From a checkpoint of a small transformer trained on Wikipedia.
Architecture: RMSNorm before each block, no biases in attention or MLP, tied embeddings, normalized queries and keys.
Training: a variant of Adam for these matrices, 3793 steps.
Each number is 128 + 32 x the weight over the matrix's rms, rounded and kept within 0 to 255. Layers, rows and columns count from 0.

# layer 5 MLP up, 1536x192, rms 0.0846, rows 1040-1050, columns 0-95
[[ 91 173 121  73 126 150 101 101 140  77 192  84 127 129 125 162 146  97 153 172 118 125  93  87 167  95 136 116 137 126 149 113 124 155 146 108  96 143 107 138 132 119 106 146 157 171 158 114 144 115 103 176 154 146 147 139 123 165 176 152 125 131 185 144  93 143 124  97 141 118 142   0 104 108 129 123  71 104 116 119 142 104  62  91 113 125 128 177 151  96 154 178 137  80 145  97]
 [201 167  86 120  86 161  91  69 200 162 151 134 170 132  88 141 134 132 124 140 115 133 123 146 121 141 129 149 103  68  98 244 129 159 140 184 111 187 135 119 146  83 174 138 181 152 121  91 107 106 190  96 141 120 105 132 132 127 173 153 125 161 150 143 167 139 119 174 115 147 125  97 103  60 139 129 129 122 100 110 138 145 194 168 135 102 131  82 147 108 101 116  57 127 103 159]
 [ 68 144 148  92 125 138 105 167 141 104 109 171 100 149 122 120 125 123 177 125 108 166 139 131  88  84 107  57  91  97 101  85 170 148 138 119 159 138 160 134 131 139 138 122 167 127 150 131  84 213 117 131 149 135 103 173  73 115  83 136  76 129  82 138 164 107 180 137 120 164 131 125 134  59 159 147 113 133  82 163 117 101  94 141 138 158 126 113 109 121 138 135  74 125 120  95]
 [137 133 164 164 135 195  76 131 174 133  65 164 142 104 128  80  78 141 176 150 152 114 144 134 110 140 138 119 162 166 160 117 153 153 159  94 185 155 165 112 144 142 124 132 129 160 109 106 156 103 131 129  94 123 136 101  43 121  86 173 114 152 118 107  77 140 126 139 141 135 148  67 158 174 140 101 143 130 120  98  80 126  78  25 117 185 167  92 103 179  93  97 204 148 171 155]
 [114 108 161 110 128 102 147 125  99 102 130 143 132 109 133 123  29 153  90 126  54 149 141 131 185 138 183  83 113 118 103 137 104 189 129 107 140 129 153  90 128 152 193 112 140 149 112 148  66  65 150 131 110 131  49 161 109 135 137 120 130 169 154 114 127 151 168 143  92 124 141 114 127 117 102 109  70 171  82  94 148 120 170 158  91 143 166  96 107 111 132 150  94  82 109 124]
 [117 101 125  65 107 109 164 155 213 185 147 142 119  79 148 150 108 116 121 196 141 116 139 126 161 101 125 120 183 135 142  77  69  98  99  87 120 132  80  92 121 140 151 137 127 150 143  97 113 110 134 152 130 136 182 116 120  79 150  96 115 145 151 163  92 162 136 135 122 177 149 135  95 136  77 170 122 114 105 127 136  89 142 106 154 103  73  83 135 159  62 130  64 142  77  97]
 [102 135 154 129 199 148 119 135 104 149 122  99 158 110  68 149  97 128 139 146 148  56 165  54 118 134  86 119  98 128 147 188 163 163 144  50 157  92 173 150 163 137 121 144 127 103 176 150 115 125 106 118 163 139 140 110 189 142 146 144 145  91  70  75 126 115  59 169 188 136 113 104 132 141  98 131  84 134 105 137 146  98 144 149 140 133  81 126  90 111 110 127 160 174 156 123]
 [ 39  90 158  84 103 191  75 102 147 143 160 205 174  91 136 178  85 113 126 163 129  99  89 102 150 138 151 165 137 211 110  91 117 171 157 138  94 120 131  73 167 100 162 114 108 116 115 103  51 116  94 125 133 157 156 123 211 123 133 146 202  80 110  93 108  87 139 109 121 148 147 102 134 119  88  88 108 116 148 115 131 142 120 162  77  67  70 109 131 138 156 125  87 155 100  95]
 [166 143  96 135 130 105 105 120 142 174 118  99 135 114 115 104 120 119 160 120  80 127 112 180 188 121 145 209 167 169 116 144 117 113  98 128 126 151 164 171 133 138 155 163 130 123 141 179 147 138  39 108 131 156 117  99 101 103 133  92 121 102 159 127 151  66 134 129 123 120 114  91 176 157 131 136 108 114 200 128 150  66 151 106 134 150 151 105 139 196 165 136 142 109 123 160]
 [163 122 170 165 149 180 159 126 109 117 185 116 121 203 174 126 121 182 150  72  47 122 197 149 137 130 121 145 145 148 160 159 123 150 119 127 155 108 105 139 123 187 153  56  98 135 144 142 201 122 218 102 125 134  96 135 140 143 166 116 149 128 137  99 100 178 131  73 110 203  71 155  70 137 115  79 127 130 120 137 145  92  90 127 124 126 123  69 130  97 125 122 116  91 146  81]
 [158  90 139 128 164 124 137  94 151 142 100 118  75 153  84 136 156 101 170 161 128 116 111 132 179  99 137 145 130 132  64 177  81 106 150  94  72  84 125 168 116 121 120  81  54 148 150 137 149  97 195 131 112 126  95 110 172 110 100 174 120 182 119 117 124 129 171 155  90 149 123 174 120 139 101 115 114 173 175 135 119 155 113  99 155  70 131 201 149 196 174 121  92 110 104 136]]
# layer 5 MLP down (transposed), 1536x192, rms 0.0842, rows 1040-1050, columns 0-95
[[113 132 169  89 104 109 106 154 126 106 131 145 146 174 106  96 123 136 131 106 112 157 106 119 157  95  68 118 112  99 172 212 115 136 157 137 104 160 135 132 116 105 156 165 139 108 146  44 155  99 154 172 145 139  75 186 122 151 155 129 115 129 189 113 102  49 166 119 140 166 100 109 147 146 101 142 114  88 175 140 103 103 115 109 120 150 126 108 165 118 191 171 132  78 141  73]
 [127 145 108  80 104 181 120 169 108 148 156  94 124 133 139 145 128 156 149  88 135 161 124 126 112 114 149 176  98 148 152 100  67 189 158 120 167  82 144 159 163 129 146 126  79 164 124 114 173 147 103 115 110  89 206 100 129 115 157 134 136 137 148 146 119  91 140 155 142 129 131 107 119 165 100 175 134  76 171 128 169 126 146 160 115 131 139 136 184 150  99 130 159 174 160 132]
 [126  89 121 127  60 156 151 116 180 143 112 144 141 134  93 137 179 155 109 153 140 124 105  66 159 117 171 122  84 149 130  86 134 113 151 113  64 137 155 126 103 129 101 162 136 171 151 178 100 156 124 157 143 160  96 149 113 186 178 196 164 108 172 129 125 122 114  74 149 112 110 104 178 116 151 142 114 138 130 143 107 131 155 139 144 181  93  86 167  65 125 167 179 172 133 124]
 [140 132 135 124 165 153 109  95 154 133 144 162 116 144 110 105 111 161 127 162 152 126 116 114 121  86 178 161 110 147 111 124 128  92 109 112 169 160 154 148 151 171  67  94  41 159 103  85 146  92 136 133 112 134 135  91 149  87 159 110 148 134  89 148  94  74 165 165 128 183 105 134 148 126 194 192 189  96  98 158 112 117 148 162 184  61 176 158 153 121 105 165 118 116  92 114]
 [131 118  59 123 131 164 185 111 112 117 119 123 142 105  64 121 110 172 118 130 102 146 149 118 110 131 123 137 111 123 101 142 111 122 160 169  65 120 123 154 124 115 173 128 160 103 118 161 148 124  88 117 155  84 148 124 177 141 168  88 145 128 107 116 121 117 135  89 137 103 149 144 189 161  50 121 109 148 117 117 114 174 125 205  99 135 103  70 114 107  96 123 115 111 130  69]
 [116 113 155 135 122  73 114 148 146 100 120 215 132 133 134  96  65 115 113 152 134 114  79 144 147  95 133 124 163 145 114 124  79  91 155  74 117  86 138 114 123  69 115 102 103 133 140 103 145 135 170 130 129 119 137 142 138 109 117  96 143 115 122 172  99  91 142 121 139 169 163 147  60  77 148  93 109 114 157 138  87  69 131 182 107 100 117 123 123  91 185 141 102 119 135 104]
 [190  95 119 151 152 190 134  74 113  83 105 141 146 104  94 126 125 133 121 112  84 157 129 123 137 145 125 152 138 141 161 147 195 156 117  95 142 151  93 140 135 118 147 166 116 104 116 170 147 143  56 153 217 157  83  88 174 119 189 146 116 117  66 147 125  50 119 102  75 112 132 129 172 132 181 155 114 127 100 126 116 141 115 165 113 112 133 185  76  98 100 156 140 139 161 137]
 [146 128  91 105 104 119 143 142 154 144 139 103 123 130  88 147 131  92 136 135 227  94 149 107 157 166 132 136 130 143 101 177 142 145 128 171 115  73 129 152 125 140 127  84 180 128 170 103 167 122 106 126  70 105 142 187  80 134  58  85 108 108 119 121  88 142 165  62 179 133 134  89  48 118 100 147 176 123 158 138 117 192 162  90 153  83 126 102 133 136 120 172 129 119 140 153]
 [154  95 125 136 135 109 145 159  94 144 133 106 111 134 123 128  59 120  88 140 151 144 116 137 154 163 117 165 127 139 130  95 137 135  98 144 100 106 160 109 149 146  96 122 126  75  91  67 101 103 142 171 101  77 156 169 114 128 131 111 115 177 149 186  93 154 131 129 108  96 135 107 123 145 130 154 185 120 111 169 122 144 115 124 141 125 109 141 171 117 164 155  87 124  70  77]
 [110 127 184 103 161 130 150 136 167 159 153 121 116 164 124 103  72 145 112 155 157 143 126 141 124  89 116  96 171 138 135 138 153 234 102  85  84 119  87  87 149 119 168 113 179 130 124 196 152 160 140 140 140  87  88 139 131 166 105 153 108 134 144 150 109 180 181 143  98 168 179 113 116 115  80 138  88 124 115 148 133 118 126 130 160 128 180 105  97 109 128 153 153  99 131  91]
 [156 153  96 232 113 154 130 171 129 168 141 137 130  99  83  96 157 104  72 161  94  76 133 189 126 152 159  78 155 132  35 135 200 156 119 130 125  53  99 127  84 108 118 113 153 178 119 137 191 114  95  79  47 107 126 111 132  97 131 124 116 132 124 164 150 148 118  94  97 123 112 132 158  98 146 114 142 108  96 195 139 107 103 140 105 145 120 114 101 182  96  61 177 127 129 109]]
# layer 5 MLP gate, 1536x192, rms 0.0914, rows 1041-1051, columns 0-95
[[138 191  97 165  97 175  87 150 127  98 162  96  81 168 152  35 125 159 149 129 172 151 168 125  67 107  42 151 147 117 165 131 197 115 116 122 142 140 156 155 120  93 105 104  95  83 129 161 117 142 119  88 141 137  99 162 136  85 124 183 114 128  88  94  78 130 122  98  64 201  94 159 137 106 154 121 134 137 113 171  91 137 147  95 134 137 163 102 117  82 129  82 133  88 107 140]
 [101 102 113  73 131 127 117 178 102 171 121 105 140 134 150 128 186 147 123 184 120 161 107  63  94 118 167  93 126 130 146 110 116  86 120 118 120  95 146 105  94 120 140 134 150 204 150 108 122 158 111 140 116 105  98 111 122 154 127 144 101  97 130 105 164 118 117 137 165 130 132 104 159 104 121 112  95 111 151 121  79 124  93 152 118 178 120 124 101 116 143 125 207 131  97 133]
 [146 124 143 137 137 133 128 139 122 193 128 136 161 151 142 137 125 183 118 109 127 116 168 168  86  86 167 143  93 119 109 126 169 110 160  92 151 131 125 157 111 147 101  75 161 131 167  67 171 164 111 156 161 141  95 180 102 156 154 127  75 115 144 159 141 153 139  92 128 163  85 150 190 140 165  57  99 137 155 124  89 132 126 147 119 152 146 115 157 170 204 101 159 120  86  90]
 [133 115  89 173  96 155 128 118 178 120 179 169  77 146 138 148 150 117 146 148 159  85 139 124  77 154 116 192 104 159 134  76 129  73 120 161 110  52 108 164  80 134  95 143  96 128 110 125 157 157  94  73 149 107 140 126  96 132 160  83 122 122 167  91  91 158  96 122 119 133 100 180 108 162 163 136 154 124 177 181 119 112 107 129 121 110  94 166 152 106 118 152  75 112 187  82]
 [119 155 144  96  90  90 173 145 185  96 124 160  97 158 148 155 166 112 146 126  98 162 158  79 113 110 139 115 114 147 150 130 154 122 133 113 147 136  55  98 122 170  96 158 134 172 158 110 124 138 107 118 136  97 176 142 138 161  87 157  85 141 129 152  83  93 162 108 151 161 144 146  98 157 140  98 207  68  96 160 137 125 203 110 150 130 143 144 137 119 121 120 113 102  94 158]
 [154 159 132  86 168 190 141 167 162 140 138 171 129 125 115 145 157 120 158 107  91  64 136  94  87 118 138 111 167 174 140 135 116  89 141 108 158  92 153 140 126 109  99  85 136 153 161 117 105 136  78 148 105  77 129 112 118 167  95 151 191 110 155 113 145 154  80 150 111 130 159 112  82  62 124  96 105  96 140 167 103 134 208 183  93 114 117 116 138 146 109 163 128 108 106 138]
 [119 125 162  27 158 155 147 151  99 103 134 127 100 170 105 129 110 214 104 179  83 131 136 173 112  77  95 124 183 125 119  47 204  62  84  67 129  46 160 139 151 182 175 136  73 159 115 152 106 145  97 123 168 151 145 141 131 113  48 151 150 113 157 121 166 106 122 109 126 109 104 113 140  70  92 121 147 168 149 117 118 100 145 122  56  59  71 189 151 174 161 128 142  90 107 136]
 [124 104 138 154  98 105 133 109 131 133 109 169  83 143  93 136  99 147 115 105 138 165 151 103 175  67 123 148  68 131 105 162 187 105  90  90 185 185 138 107 107 167 151 113 104 100 110 157 101 158 123 167 119 101 162  89 116 149 121  95 150 169 130 128  96 115 134 120 139 116  55 136 118  86 162  75 153 161 130  83 127 122 128 115 125 101 138 155  81 134  87 106 124 110 186 130]
 [145  55 176  93 176 133 119 121 157 160 156 103 110 165 155 135  84 175 121 142 114 150 145 142 132 111  71 146 105 206 124 152 148 114 106  80 143  87 108 107 153 127 146  95 170  95 165 131 160 143 122 159 155 175 134 124 130 130 108 132 110 115 109 148 153 155 133  75 132 144  83  90 117 113  98 125 139 157  67 138 106 117  90 158 115 111 160 125 133 122 139 135 103 120 138 135]
 [109 182 111  80 139 156 117 152 164 153 142 182  95 119  77 148 120 138 138  97 127 144 105 152 149 109 131 112 110  38 101 167  99 116  71 149  62 136  86 119  68  48 168 151 144  98 175 118 206 127  91 126  82 125  98  94  63 151 109  88 108 114 136 191 179  71  89 122  90 131 111 141 149 131  95  98 155  83 117 190 113 100 121 140 149 159 123 139 119 123 161 132  83 107  99 173]
 [115 160 147 111 138 118 117 153 179  92  86 120 163 154 140 131 152 170 104 140 121 172 134 147 126 115 116 100 125 175 115 100 114 158 175 106  86 138  78 167 146 154  80 143  97 167  99  70 118 132 131 186 222 130  91 158  98 106  78  65 115 126 104 125  86 159 159 126  78 130 116 188 118 109 111 137 191 137 112 158 137 112 211 150 109 160  90 124  81 127 124 171 123 142 129  73]]